{"n_layer": 8, "d_model": 128, "n_head": 4, "n_kv_head": 4, "head_dim": 32, "d_mlp": 256, "vocab_size": 2048, "activation": "gelu", "norm": "layernorm", "norm_place": "pre", "norm_eps": 1e-05, "positions": "learned", "qk_norm": false, "attn_scale": 0.177, "bias": "none", "tie_embeddings": true, "parallel_block": false, "init": "normal", "init_std_qkv": 0.0442, "init_std_o": 0.0111, "init_std_up": 0.0442, "init_std_down": 0.0111, "optimizer": "muon_variant", "lr": 0.00539, "beta1": 0.95, "weight_decay": 0.0, "lr_head": 0.00651, "warmup_steps": 200, "schedule": "cos", "final_lr_fraction": 0.0, "batch_tokens": 16384, "seq_len": 1024, "doc_mask": true, "train_tokens": 96500000, "steps": 5890, "dataset": "wikipedia_en"}
Each number is 128 + 32 x the weight over its row's rms, rounded and kept within 0 to 255. Layers, rows and columns count from 0. Numbers have three digits each. The size before them is the row's rms in percent of the matrix's.

# layer 4 MLP down (transposed), 256x128, rms 0.093, rows 15-69, columns 0-127
090:154162090105178143144113193108130064123123135135099193149103099124115175128087122113110156161104164133099165150167106170138107148125138094145083138115134119136165149092099117127107111196150169091138147145156161116075145116176122087078150131157114071136145179084120095081110171161122058075126152144112151085085161166103139094127102145149093097142130095085075131203145087156090190143055
091:170131113140158076128084130070132148117077094155141047158149134167203052146128098192139157104160073108133139165104134099080134147158142149107097114167080174109124119143131148173134122108105119101090125169125179058082126093127161072136156094141194101068121117164105094127160114172172163152085157130122127125108159136131115101123158085114103114138185093183109115123141128117174121161183
112:142184158126105079101135097113090183109090086095150137148138099088083197133125156127137130108139108162150152141136144137154152142082129161179086151095138074160117145174151122123080072071103100131134080137150098165103101206187208064110146167103177065119106192116095180150114151132101100134091131139168151149102115114109101105167107149118122083089144125125096100200125154125145128133173
092:125143112137143070180114116179129132137092124223104153115126094095152134064128150142112110127122120128135080150109165118082171108140121171177135087105163157198131129087112062154099148119090084224086113133150089135145143143081128118150113155146113078121100108072126122110083181149107081173121145104105128121190102098115150136132196174078153115098154137118149113147180104155140169194102
103:122086153142152130156094130119167148106134112172135149107147110108076135091109151129143134112117052121092129080146131104081116121095087110141163114159066166125187154131161164124163114136118142126233101161092141144141165108139087142129088117117131038111082149206078128107114135119143104134139191142161136187161119070146142077095114075177114170163106129164075115137108169109101190112173
109:141153136081093150095110128112140161114134155137167124109115134154123103114117125112137080149116152106158119137117113112122125115066140146171139068143214142106048144153186153132167141077058102142028073103155099131169119176067130062165112104146063070173130124096095186093143185200127126163139142134147151159118129131153087165136101144113144132129116101173112119116156135145166121175162
107:142127145138104180128179103173123119143067194137126115076090097145148127182113187123144148096125082122114104109176100138104145125116161186143068153131086166106116092114181106186110114032096081104105121116185151151152149148186156156126097151094131113110158130122148091169160107180074123135146116119135092137187107037137125161080093123138143087093165134128075161161139131123112126141173
107:138100108102151113104109120110105098158126103117149170146116129082151151087102142153181137108132130120185116185144186147151129151109130132188121173085106067124145075157167125125098091136123144187150144236143185078219144111082113096111115089155151129121129122137092081139095112042148086159134127104133097134147105098131162106083141158097161173111124150084111108159084068192148120123112
108:154117121126104151149179154084170106145163106115147113156092130145198125109132113105128080160092153174166051116107094120101103145094161121121081108145118111088176186152125182158114120134152127120094105172099125056101097158133162163099103097126112142138100172094171163158154136070160190072132092059118143148131123123128149076115157105160126136123144063099186202093150138146069185115133
099:131078147159097143145129213124138161174135123157092101176108082128103140147061135094121102124144134105149159059143109120154119109135092133075179160140143055121128193086094121159141133146133166187151123135135124111118070157098146174123071098173130192138152145150117130120114093108120142062093118103137153126126176195116114110104119156076205062109124125137037144123166104131116156133143
101:097092129084097195123124110154105123111133177184141191195111150161082104108215084129080136142157151127160104102155115121133071136100194127097156114142142091172104052118145098154102173149122145074132106117054129169101132111098159078151111115147113125102108091083121188088090106125128104133181083111105099116152104171147154099170096139164138126134123139130156129131169120203161169146151
104:131111106071136160180131074202169129059078117138111093082125130090134119132173155085106157081161086122125151128091122117159125111163110133160182111135137125153171116120137139126099134098209127174148105152060130152105120169106127119100166120141130080141071120063146142151120129144174159129085177076145145143158097163160200051141087133116122136134110128102084093121115143179112092187183
099:153090141093146151030109178100135185126117162076133126167112102147124107136125131102119115169155106140135068156098080099106081144120069141152154087159082140087145151156159084102150145151097145150165070190129112170110149164107153162113205039157158199085106106137101109135127101126127116113080136110099133094100148069143122174141105096113151125172134176168165120146156130135096112176133
117:100111179165110150145179109141116108119147171155131117136134164119168133158106077137121138097123155107134178108131124131183092106091101135147159086056098184091148078109154158145165130142092144073124089126125155104154137087128151154109134093143113145053126187113154133098177135100176080159169188119107048121136182133080118145151139078106161203161105150128085099102145173104161060076132
101:147141142062147145100147096119127177144138164117118107137058115169059108113121068170168109091108102157133125177082138112121057090088128107142084095170100135162176099139165167128133115165044143120122103116139109209088104146170113140104127173099165144131116082146137163103118123179180084126111108192151140140149127144092170117133066092131121104147179143093147135111154097109134156184194
115:130105120201125129157126136167092105109105111123060145104112116110167176102123071156093125156146175125134189120186147147155062131086138132137100184163073164159152118110107116141113145172089135114114157080096139138095124102103093129134139089097152093118138108177068172122065154129078121179192119137101152131099146189098137146134120124194092090146122075164119204146166081118150066143107
110:116171088113133175091109155136098126102173125222100122111122123131106167153106142078127119118098128068098112147185131130112158105109128155107177111131133086088069118121111172156131118180145104101129150096120100106084151080155178155117099171117162136163179079187105120132173104138094076117199055146144132104076108137084120184172156174113055149135151148148119117086126134148200123145149
125:160146125138137145065137116140121120200147139088101143131170155054158122074083139139162148113050128109085166171150142173150131120149022182123107125092131103088112128145139117148129155082141144169166178105133103146108115183162082124187069150128162122146144172105081113102139184151144129177184115130129127095122091115094131164128108110143139102153103157123106141129111083167066092053124
100:094135106168139150104174088152059169179114108146129162148140083136161125115087203126167091107155190120125126176159105145161133141141173102141130120064126114149129088117149106081122150078134114116067123112120155113148099202127163124119098175157093120116154146110109072129064136194133091146143121110219101096148145121142161094159116182072117085136070179108141103138149109121084083120172
106:169113078150150087124161121133137125102057092106153137119082106141170154075119154139094161099203146172136151152093128087125102155106126167113116126170192076092126107106104143131071066121182120140123171082069177196200134141153111184133148105103156149108110166110119099193124135191165114122115125109121082066106104084138153147132071115138126109110119098121086134117155152109133168107187
114:160132151090128087142105140070115160095021155174101166212090110176099176131144118152067109135111129154100143160141144123113136108115163149161082140151197182074083140148148144124151133128153141156088152103075118129134114155135145078082122093157145134124148055141101155151151155134112127173185106068104101189141143101118141120123107164152109092106145158070133119139123061100100092172112
100:089100082101097143112117149097194063116106101135057140069132142141131130090171158144130090116157078097117088147131154086135134083120129177174187166109119082118102097153197146131109103124154082210123105161168123106133193143115072130101108128175135115132154163141172151212128131132165150053139151091119135107122146101143150086104133150103099103131146121163169170164127115135086188090133
100:118133089142099088108135139164111177069144074114137137097118109125150123101120203140166132134153090129165164147090127084103090161065122123167046110120172137148154099130064105120118189143136130163130159114116124208168191167138142130137144190096057136124168152097098163148140102125094126092133132114085080104065126156174132124127077154125129076155077150123096163165120102175168163130167
107:152160127128101106086086153171130147130178093064156168132157119126128091105114162108098135137084088137170111118080127116189107125132117137096094175192098104185149127088112123116170136120110104093103104144084152085140147131102131062168114203165113120133101088148132156100142111121073146170109090102116138159082182171106132114135208177109115095117121074144142130094090092163196124210169
090:115112137127144147130067118090109088093090112124176114133127116164179120145143095184149131130125009161121104174116131148124118158172152200120161053134109083092110100153165121125175147140113101099124151129142146098129129094165195097190185173080138191139140109162099092143099072107125088116104131099106140184139138088072122167154130109130124138105102118175115119143140075156192085138112
092:119168098060185119161149124030098159142096102122120157137142093155171105090105149047169145176169060082142115142108098123089133134117106131078118084149143159176146116137097127127167129182124163139165153139156183124171128225091099102146126143113138148118099136134177057142137100091099126153067087165129143113093152130149143167139141093132148096138128152075120069136144136131118087158149
107:079097110153136127133166114113118171140139192135107134092164149146163124091163148034138173086101096107132134129163123112065120094124111117156181126164108124069171122109124186153153098140112077133062129144133139129175162110130081125126169101156173136141138147088103058133071142190096141137121169071121112147148177176064139154098112155146119117114112142116100180162149120063127083151203
091:109154109153129151140159116157151139138072157147115178071139127154093119076174096111133134168168129120127152125052078108118145119152110122142115108166142092128180106125091161128118107131149124177154135111203109199087135127070148124082183085081130134149172149073165198092122153212155132093119130042116128133085129146192117125103076123067123086146112085135155114149129178130089125135133
105:149139129095116121117170112123163115169140160139136180131129089078107159144147153184087099098091124141096066090125152085152117113203125119101075168149097090141166145115146119160110148076135107107125060097128099104050133164154149101133192104088128199171098118150166190151098174110135097131123139178100112078109176143187122123106139098044172125124174163103143102166128082120122112155146
102:120103123135166112121121120125126108112161160121153177164096193118135157156116156172208098125057134138134155139130115126178141145099154147189205089106174046136102094113106164148097151069125171129073097121119098116112133144158095132123129095169098092094138102110182127187113099137124102170159129110105147127155136106040138103103086118211178099140097135139105127085099112132105146191081
108:121121145110132155145062165146139107174131174072115112144157178118022138129153132151088065163125133150095159130132170111114220103146159159152157084062106115080164165127136068122162122132146172144076193130095111078048125083129141147112150138112129167136115139109119134121101187196078096189099124171126104106128160133106092109118122153095123115123145101096140125115158121091145098148146
099:133076190181117110147120172096118088131156181137111112120137134186126124141168086183163113160093146082117133106095112157071160119161141082115158135124147081117133151112111159088153160111074113165065139142115186150172093070162051136157065117163080193103147132141090124105153104131183101117080148147140141170110115180124060136141092130097143182151132103146120162102111112101159138067123
096:116155132111191099122121095145123166114089182153167173126078116192114106048124081185158127134209141118149150176112141047193106104158115131102133164145145076130128174097179076152124127174149067123097095111119141163102155140134151138085125140127110135104167120100110176145108114105125122123142151079163127113092128161142105112173157120144139145056143095108055102147137161139112101114050
100:127112090135143139145144064133131110157089105154142143116131078162152071087156093157133074113077099142083162132134147180190123101163127125107158073156101149124131088064130102151087145126040134112158075114087137115151144125166110110142162191147100115117141107134116131124161183104139069089157087110188119133076146151151123175198092181132117143169125175202100092146123113197149130114119
117:152137186152124113116121109153076167178097139158154095193141147159087114150156075085118111166116081102104165137096123133102181151121090089094153099115099158139157180178168145090170097126200139121081168107139183159128120098109090108117139140169199147102169135114087118072106091060130162118125114083150126098134117146120164199127115058108100152101088086138165107135100152159165119143176
099:176152140146101161175126140153137080156135198177190112090179118134083114074105100113187102180160106088176104156119145097147146135147106148125189102133103137089093118088147109189112181123075088113123122115187092178153148152148126094163128175093106109156085143153119171149120093122148083122080148146083090142153093079145171113119160156091072102085133130100109098162117064104163099155119
111:169147120105091163155172139114063097153061100098110086128066139094135136142164105168183127071114167135135110093144161098091128075124168234094049096125161181135090106123158087109101182117120065164125123118110120078168158115117094151166116179161120137106132144151152118145126136110125165102141117181108116151146105138128172126193139162129121127165140114193134143071121100131108095085151
092:129179140159116224108167116131152117125136138120108103138156135101156180114120085119112204148123121141158170145173182098109148133132160143124150068056127153157126100080130160102125146179134112153128096116141097068145104070144130101198155167152135115099185088108131134134123069067088101133067155125150163068079161131146129127139113172137146112096114041133138098122149119108117071194124
104:092047159121193124106166099142157089105183079125068102163100108101135142167152177153123147080134084120108129119140136122153099134146118110128018110119111134156155124158121145115153126150141162108076180167109165090110110110164179151079128129102118145110144166178155103092121083107206140097086136126203121112146102069109068137142130143109176142172172105112148111102156165132093160102160
093:113089141113111105119149117163134125151142127119080112149133080142076129152122093166125051101101063132155102087133108129139139104099132114088117178103122160182137163123198116163103079126126200079190103186118166147073136185151166101181194133037103135125115145097124112106104094188122105111173084175109113159109128112125131153178117159100188159140154120141157126164165121086173130116130
085:124098200076088128109148153123079138199124095136097160151092102138106137095212099129109120160121102155177143129170140116116135115156104157168110094142109146159160113122085165131084159033120119117158060098079119174119105180074104114090103135142149099093155166125189151105110159105165171104194180103129144156092076106164129118133100152113161095138153125122187109125127181133123160084139
110:167140067120177114165095147192176096108125083134143058094075157172150156089108113178113142125161177101091145147123119131158145115130149100115103129145120074164098128125155127129114118106139167176154181078125068069119131085170147167204133166124158178130106164073101077175149114136113108084098129097151169158125138102068168087056132120090148138173129132086154134099131090122129129151093
107:110080170144128141160093144081180141077061187133170098140138154187118091111130132133148059138150157104130068122137137140123113078131059088126109119150084102188121207082129104144124138103108140130145092142138096134114105156081181124144112143103138120114095139140143123139169145136208142165179081120192136107126169088132101145092189104063118157165091153141158109153116139154045140119152
107:166160065153115146119169125122089065104146133117136102137112161113122155157125160145171088051118101170110087154141127171120074082097204113149122170140130090146120163153140101207133144108123127168144179115105142167113057150135064149141113144147146110083067078142105125089164099149094127178165113206115136105108077125111072135126167127099157122124114126165102076155137131203148098141151
093:125095068175087123095086076146125125157107159223138111072133094157091154149174116105131147144188165098105140097164076110101129153165093116144118056092140121091129152132142223125103072095124139144162111081123139175088167167107131190083099139144096093112181143142106079146105181175082154129106121132090136118138117154139125122113132099171108169170136150091124159111136186094156129120157
106:153143154075104141200088142145128130162128078101135124117101105104105165101132073099109051099130116107152128130153145128121138153122136150110048093178174067124085169129093197160186117102168154167099087074125131161084142154138174127144107178103142093219097157114142106128097135120127117137106115160106169113130137186083139174091172145148087109167178165120128067124113083156120122143102
093:180112114139159116068109129120164131145125139172143133146190140145114120116103143185104160104126068150139097175147156123129115135135177070144150101109129102183157058146118103162147119131089148153083120090122210115128053074153138118186134138099171113093180064092116119080133113095185122118123109146212100096106087121114152116104154130140152111185141100102125036098153114110156141118079
097:183162141103132083126133077134157091178131104126154151179131128156112123154156132100127116138067137106139091158143157132076114081090187110123170126131184079123122158099136152144127121147132182076170154156087083142117126114119166128131139099096210117117104073058195169124161223108118150140162136103160067163107089182092133141089152112136106087092111125106124180114101125118070172102133
091:143128168100108101112104147106085127107084115113187150102179166145097108135116131155221105076171126108173112084098128106106123145106169095182083080129115138118121157097200133159122145137123163163142090117154091148127092082137123155063127159130074081146147095180111108113178147129129094183141120162150152138123175096146129128123125218138107136087055158104146080193112118127192089121126
100:212130099120158162145209109130097126118112116112145147133066156122135071130113148156102162155110125184110131102135050153144134132146103144090098145089128140125109105098136159133168106076184137099110151139149140148063096142096185085089147108109154111126074171114190112143204150145113092162156104140176081118132122110076129186114111141171139106135135125081080221080119101138107165140089
102:106144103190122057166123136149144113153139159117143051116155110101128174117092085138146064109178160076061082160174149132116159130118156147137116107169125083088126117082076155149133130104120196117096139154163164146158147085107137115111153101124136107070142199132129126149121143193106132126111127147173126115152143072154083087111153175108131177156123104186148165059126154048163129119134
096:173147152158105130140148067098141113135112143157135098250148127156130117083173102146164082142104177097121155085234175131147146152129102141105120121114078113106052088108132165123099087116148120104123210101093148100149109154149113146106135069141165175116135110124086133125090107162139162104095149147107151111094166090167178180179112104143095127075087131128119140097096092117154129136112
100:081108156095157110153089066111123122073144133140157100157160108072115148116120156184160166234116146139126123137106120095153145172171152097083137094129142100128150166092173108107132087107111047122127129086127127135118176141138115167126150119116130152178155143124174087123159123171144083110120100155068181126093105126217135170109105123161074127084098198148050102106139104148148111148136
094:138142163157135071150181115125112149145102117151165115142106090130108128098153142129101118143182202089173124158111095168160145147089138093121191154183125148117144089140088050110089130090165120132126074143125110150070127106093099132117156132189148123141164169092135138078099111095136142163078140071076109077141129117147144156168144084104181077144166139163128103016120139165135177111147
106:110124126138153130139143148141124079137137113166091089094161160134156076204079105116158060154095099105106150183116073125116128174125153097113058140128101140121078104139105136105060147108116110110147154130111101192117199082183101142127132164169106154109127085135151148100069127121156100142150141093087129166136122155201113101135145159186140114212078089100156149161147074174149100165125
# layer 4 MLP up, 256x128, rms 0.142, rows 16-69, columns 0-127
088:140144174102127144141139091083160162157117059147151170121041164110102154147115092109055193115094196090142177150090102126149121136102165095128135140066186145156148134105171107120165175096128115109155080142191128137067160122136105096173112117161133130170150131163091162123124105073125135134070137073156129081116180160125155108147165089154114146098129156115143147106073085109187133111135
107:130096101150140084134176135160131150132157147217086202122141125135077085121122101097140124123157132135013103136103062105164125149142152136146162181147151098108160184152105133046122148159137145110109111113073103119099116146138179107103136115137151136117156144212103162143147143094080135171138088156161098091083078140099156170086119140109090148143129085107099121173108132091160173096119
100:122105165121159056116084138136142131146133134135112170201184135180154140127127153121183140155111160055131190132115120099100119120083093099164118114123114146078162117179106136077073110132118142059140145131123104126119097169164130130080179067109168118156132119110114122114114128084081093129161146157098071168221111176148128135101145123117115070093137138133130147167119084128098224108090
102:136100095133129134155150096130156131150139173105082116177085143111177103129158092127183230141147195143155131147116132099160119148121151164126072102142138116148144178068207139104111105119130138153124126168130160096087132130131178202128156125143130118165094145125139154071084100095141079082136093134076173062144137113098076116139093090133124152074110121112113064118060125113070140145182
112:036129127122173139147128075128168161111131114116113175114123138151126073209132149084139121161125182164045090134149057090115127048134139099124150122150077104117119161166140140152178168102103219141152111134121111158182092084162165125116121128105105148132139105134099130140106080145127097105134158105173147160148091126150141141047157107178143106114114094073156152184091117099114127127130
107:122127172157090106148080150120091131081119066106144166132078107140107104100167104095165149121072127119105150145137084150148179123103162111110099186106090144124093113134142162092126142121181083110075072161129141195117103100076069146164111135149127130107128119142097132089082063161075110097169137117185139118193111166185165110099087122106166125153182081136132195151143150098182137152166
109:118104150119139132095113141114161143140140125167122149105037100174123148145162138127064115172108095150136091122161165166118088107134083146106136148181093155125154116180147137109154138115094080174173158123151126163080156051078111155146151126058072194124063128116193144133109191093154067161110150132139114127137160145115114109108138091122051107074115073103188120126140119123115150127180
109:160090168127109069173120166158152156118089139136143118121117099132123137126190148173146150123130121126097167151134137140152118041086134059098082139132129140078134170131054161051121129129098139138142134103105130169156190069143138136087158085147115063101087126171177161142094144146112085166159103192058158110112152101118178131109115175100082108112090177093130131158087109152091160110119
095:150102079123160152164090136158114109178160146127171108115123129133086159130152137106178134145128096113145128148114084089124124190112172138079079151102178102118165205124097113115063147111141095124172076147166081087143139136115184128126107192123131177173092119118067222182160136072127160098118119058143121162120109150085095157089117145114121126161151128090105183121134158093160115154082
103:056141107119119091188080160114064179128092070134134131158124180145121129138181160129132182132111131152111122134123174095144159155118156116136104185113122055098147111121104173159089154162127133102113130130130123109122150048060143121112116077082074087179115083093171113088150129141097102145159153176108116134104141109099133176147110156134135171071162181123188132175131173079174150164112
110:153097109122134099131117114090117079116116086063103138101165142196096160137156143109098179165073205076116163168157111091102197086173108110104154164150151111106122134183122131084107114141109104120107104124125139112091181124113163206161179095142137115163080131150088180096053161167116068164117151137092143120111098174148149161128072129123160096125086143114137169102165141161130092103147
100:095127165140181115111160077097142154107130130108151092117092133148102133089119108081165078118113071141148092096194104145146183108191096167107152127154134128101126118105152120145084111102138164071146176097160113156123192110167159110103126140153112180117143110100123143089102182146087098108182141063170181094096114102133120135083166180150075159114122071152232135080135165136160114118149
120:166123109165165157170101130158118178153132130152160150155129176144134113090088126168163154138107130159145113127136072129119097128065165141181096100120117086077148101151104146104125085099194140131116068145126145139161110150043116052070192163147124042093099100129101179165087058107136055107156119128125119104098164143140132112135138124194120144173161125131139153108119159116120168180122
098:126167134116137089135141139088089111157105156154094101130142104164174157152132180147161135120149120129067125204097102079129127139119127176167141175148139175120112087121141108106148088163119135135174179147130154146127159101144115098129040148146121142083184088172082101082149101071097106135125122145081093078111056205191140079092139132120054149130163093151138136113120164140096128115061
113:147078137116121060127166105149131132095132113103118129111138134158054068086137131116061062122063137177122149156078117154143169107136109136106134151167162171143136174135141150123115167158130097171175115040114111157094138163145088094106150154046156053105137093143134118071124218132138145161128130123166120166182122120163140104127130136186111168110124105189087109131133132123106161123100
098:134115173169143091135134137179131176098131116132100131170113111095141104117168121160128102165049123121116176183127143174172110112113150043114079128124128132166163159151070057139168118127173112128095123125073097127055125178125106133112155163112124099153091129113175186118098087094120131121124126114165144123156155084134159093125115184092081090098081114095178201152144110192153153073127
103:144134147134181116159092076150096150169100109060151158121147148168142103088165190181118061162124157108125162123176154129081129176169115124102128130128106100106099132132126172135101111115167145139123123119105086134107076190227137145160044176127178121161125098110138112095103141095198089099105102114080147108118112138164102153169152076139127095188134087144163087105119120157116125128072
094:149064043136133154133166127125134122114117188103159155104182139153134122156153143138161149159090153152105163083171080103116146110158121096058073135173094129156126156132136189136068201161077112150111126155112140037106141185114142130182110173095075114126148084161114159137084110141128161085112050144130131115136158125133112121155095091161150101135122093137138060138123080093151156125136
100:116126121127126145141131130124172169137151153125010184164147137067137146149094168124113070161075119093132110154142062111084094109121088194118105144099171190166148118062136130148108125121144146132179082170065135128067095171126105107139103165119219115131160152137181085149160124139160092130122125084125214154133120136120166105113142127116081153091137131131124076124114106145122120122120
105:124121127172079188158135161167141093149113129089175086120149115099134120131044120128079210132161162158091173141159123095118142127066091132148108140133107153101166087171124131157107081118142156071152165095139072096130128146077124173127125065115123118200156149120124194100127091134144137130134158117062179134150129165145081101122120121094160144168134126091128163077151184129069146091071
109:134127145097150097163193167091146133128120136145152156136082138128110070112115103165146102101087135148100128154139139109128124120108202083098137130116147127107138153124085176120079113129097141053117156156053082150142157167115156119072077152162103158075163125176201141121085135125149174164166146041179100059102079131147126128154153143116128095110063106188099148087127109082166127120132
101:126102129149191181101161119172082167133100100095151152136166180105116081163157144147144145092094198120115144062156063110187148064136084130087177128116074127085097185116153155091093122129108111168096151137135133172137108096105163127119102148123153109126111093150090114156083149156170105149113106110161140063099112139111123204175088144086156116195128117076153114091066130116141112116151
110:140155134124168087206152160087170077114119133167116101106077095134128157210155088144136123174130087111113132141170101147129146155174141131171086162046077142119122140088088081125110102169114132213140091138092124089124162111136120165130094114138099150143102176093139167143127139167128138157104123054141103140096111177142070182140111077099153113129101131153100138141072187135079180143130
098:120114128107169157201156146117128130193137082122116134184167113142211148135141137146134142131124100142080134161137117078057143139152139068114156123148168158091118165122093111119146104146121184133164178111130123088102158175088083120067115112127110101167141119091164103104117105092136182186110138089160203171112063137188144162149067101061107141105071101114125137123137161105150084119105
086:112101119121183164141128069177145164111118119126186123059104119142164118160102121146105084165155158128124153123125102174058134099100077132084157145164136126154173161135143128096189128224141073200105132157075103118095150125150175151129129112144155087094146118194114085142138095157115076153062148123153156085160126154168143112112099148157102163088144108148160146089145122076161075094130
108:081136137059118141107114088133140123133132131115134198143136156105133182143110091136146166141100127206122114154112076169089099108132123149126134162183131150102150100141135124169114095183174147155126166166125194143156120116092069177074100054155146094156115077177048126146110121127137072093164121130150116069124092146189091119073081144135104148155143124103161135143083126112183128112193
103:153128117115156160131088128114152114093127089128135075101102111066153145103096121137104025132118134119178147111144157112131139139154161124202177103102154106194129155169110164175118162144140135076139104104136126113160102182141094120121086129098181146121145157043181099141156198115131086141155146073091126141118175157111090076061110141082116195105149169150131075108128117149139115073110
104:145115093134163100119109146121096116058169170131096125157114139153168110109135099076138148156108151108083127125089172101095121099114110153125080125118104161147134185094073077158085105171130119078117125173085068145184207118130109102126110117157180090158066148128123124159114158143218082129166156092127094123097123183131121114133096106169097179178145073183153176163172123125120113117091
102:054133091147126165119127137092149063153098135095144120131128166126138071101129099132127136142089138125092112163187145133144113159124176106155168142077143127136174156120139077141135137154150162089178183138063060115115120166131119143128078149195170096111098149180193047109102197157163136178093207117140129109120122126103093128098159120115120128112032111140103116117164113130142145093110
107:158091145122081123113196114169185127163183137123152171123179139146132136172095162133124121143113195106157128176133117144171101096131105108157136195093092171150082166093082148134135145123107143148087129108108095124075145115122078147114167102132164100108131089160141182134081065056111086080181138149120172150155116092159076113107107126158156178129154064157070143088150096130093141141075
106:096167140063091126136100106171120081086122133208165163115063164146117135166094095132097110169119131171123153127117121145139059109129125166104122145143117153096167133145121133114145122172155134117155111163120131155101097100163130062117135117108106138132118094110144153191178169145136135209126147056174091113092064055120096056156152050133170155123150107166142089141126155128119095072135
104:056159127217097071134177181097141142160154138161157203147184142155147124142096093099160101116112131154158105146103106096096096120124195122113148081091179110099118082151126107141110183094146123135155137156114115087162184116098077151113077136166135161116123150118123169068122105112135143117163137149167111052114174094123115068129123102105106105169163128057125125157068103133156153130099
110:153117101123122060141141119137171117167097103138121170115150125165180134147097146073177139196169142189108083121118089133092088153164128149103167088094147158162116102110075145125129097152161147118184147152113127127180138069144090105129124111102115100059145109137073100152118124039129124115097147172095163111086174116157123169073121079130130151149168146094158139087101125159198162140051
109:170179164141076125196071152134076143115119169145180150121122114153132112112152180144153127157125107151097136157116158133179113096160119158155215145182083133138133124145129099129100082123158140136107114134156129167018174096090128159098167120087160113125095106111082143176129146175180086120119117093089123159093103156112123114170150123085109189132116052143100069128134099139139144071104
106:127095173137170126121081167146132151162136048169110128144138087159133160085125163105142187113134149168152088103111125164099089130116110098104156176105126089110161077201061148173058081143171129145143162127123107114124136114133110146078183173092142187155164142164138144088133103171150187152107117091066102124129172119081111093133116119110178150122130086091169119104067182152090102134129
103:141139155116125141171153153057163188122090141123140107127139104162111120215174146210142078153155162115152113104166124128155144088179152151163129135138117129104124122107083077087101132144161143080092092133097048097141080107170134198071155127088071110170084126105193162111189105105111124104138130144123145119103101081150112164154130122130137068108134124137126140122112047128133084103162
095:092074146153126160113101170158144155132096091171119097125125127139160127150123116070097119127129179131096125063104179125121086117158098104125143151158174168096159178053204134132093114175167128116134141169120102061176126146166129118125112213140119090075104100117136112089137154177115108141138066101129121088102218128105152120137113076164089164151159154094119165162162147079145082147140
103:102105100168132074162130092110144100080170145147167108160137111151121144131155094155172151110072123136129083140126118128112100118140120145092080159131141092092145170115202119142126166196115089160103140116153111159111141139125168160134158119100107068160124089080119128148146196022189115088145113112157199155160201083101093171088136124123119116090217109160123138113102119102165159120109
083:121163137162104164144211176177087138153064131159133165105153096131131143151127074093121102195201108168135149121175136092076120113136074155170166126169139113106152120193137093115102083133130137148108136116087172147134066143114100073155114178135083087092156132089086145142144143106058121113128137098124100122112130205167181152153054129090140097139086116123143100138133116157105166124149
090:134125113150168093189110154115145132084105148162088122112157125161146141143129093076142180112186126079136109088122178146171138153113155117170148141164080218073091101112087133131148141119127165120149153129171173074156170081090155147104150062092048067126090121120141089154133125150090139072133107139191176135081147138092126179092106114174121159133081112113173163132112174117129124112110
106:061132135129113167115146136196134185127118178156077141096186112061150058188121159159092163135144143200096111134073145130154100176147089122135118175131153137126110126131118166126016107161158150179094109103145112078096113091144142179128109099107149164146106137151084120133103123117130107138143108083153155140154141143137102112090151099151148083093123175095202104142109104115108144061144
117:063103097168166140113144106138111165223123101181205134103117138114107159158090140175114096215161120116133118204149118151101129133169152122111109148129093099128093121100156095187140096113135078086155073181143142159132130130172114131129125110113099167116126174080152122188169126155137054105116113129162107118103076044133088158142119145104094148137143083091149112144157119103146137157084
098:127095090068153146155172144102138106139078172136149126145065136093106151189168112141153169085114142080130130146137134084160106097120162185146120121136123136110198174154115149172145081171155196115163128127131154134136182083093105073086132118189120126095102167134195112110106103155104131140174137170176135127125135117136057153085146082104089144043166089088113113131086129134117127183092
096:091102112118129153079129059088125169151109152105218127164160127138118143185115114130148115108142172128149136092144093104084068091155131122061085183142142167131103170159186105159175157153122153128062059121145133147168099111136139115138123110102123103144169182145127078146150091106179119110102091127089157128108069116112119118129148111112167133112188099165097132212092090101164133194137
089:103196127172146091189162139081182133133125108157102101165122155120080116060135136116171154161111120120175125118181144090071103130093100147128135141161135099089098144126144126133109074110182144170127086149103159106083081131124120115126067134153179136160061130135105104110159158114132090137139214122157173137097154148190117171135101109179102103126113101210166117142092079102096076168133
091:057092117113169117153131102139066152117107155155115154076119112093168137184079155192074118161121133123085209112124141125130186143130137052067118126101166117137120137186127181126203120133107107156141125122136097116120162084104141167177098111130149152181147102131164097135166098121076155148139121087157110075090156206169128143098099149119141124156142149106123089108092064105169095139139
102:132081126162142140146175156147110163094094141114133178133148128136135151156148154155087060151097152104135135171150137114192105080062169108145123103115113136097136132142158156127172128120070121198171097150161087064120140104130062082132144102128156028136117144158198194114124116178206122130135141151109147103089142093136154125125156156078105134159113079105162155106085120182108136130080
094:155072084155124103111168108129105126149156096189077092156132136208152154108132131149100139129098141130126181136149187120160138104117161098071146141124140161109083129107205096145145076153088113088158112121141112116096143199064151099080134110128098130158129128129116132071150103115158126150122158123137091089147192183068080089125111033144123151082101183153186136097136130134126098168155
094:085071082141158156206122103086146141098090140164121138151072121175087136124103087100151119106102174160176146111111120056192129143158125130144140108102213111144123107143110130079105142140160122136086220158070157173096118104161130104139133086101146116126108158159234073150130098094133065099132135160133120122127174155083096135164159154128096137149108104100117129119168106153135118162122
103:124117077178197118162090141161159164148135127143123164147130146102131161176084102097086070072155131121143165101089090145138124132079138144193075146088188176126064139140160111121124139240136135090067178158111127134131099121142083142115120143106156115171143125107042109159107105112122139118116108123115111123126150119118056096110124110106138168209129121142123112121128145099091193147085
100:106156092150180111120127131159126210072162178122151177136102156164088136171082128118141137093114088116151115204146059152111107032094137146133103169159163119126072118104117116098096110151107117086141165076155131160120190186097157122140130153109103146095109108182102099132154120164095100162092168109102131134139136127090168111120145160150078108112116124139075141182160107172191081161141
098:149173108169160115123153163102149197134118117087134199065114100154154150121186151113121191090100100191174142059106101164089101125127089135164112158141082086080134156088161103173100130114077118129108099180153124099164149153112101136126145128157091130114154164122118086096070093128120163062193121089126143155111185118083076151087117090089148173156133147134152114123106175111135157150149
096:144086098154166137062116154076178111188126112152226087087196123121096113139132119164158144108114113125144166128160139164104137106114085166062125119134157145124108148141124094137183125073153162116094103117147112122148070143174161099127053190161106183133084149080085144129150118142135078117162148116165130113142088140130122095084082094164143124175181164078154113126126124131142127053111
116:128109118121163136091164157116162114123155118102073132150178078140138122199075140126132071151110095098136143136061128116098151134149167112136105191171126105072110177157140181127052134160126115086101107191105120140163138122147113102133109144140105097159128170087090126161102121043163108144152137035135131114132086142209116138089090129125163129160107169141197168173150134124185122133137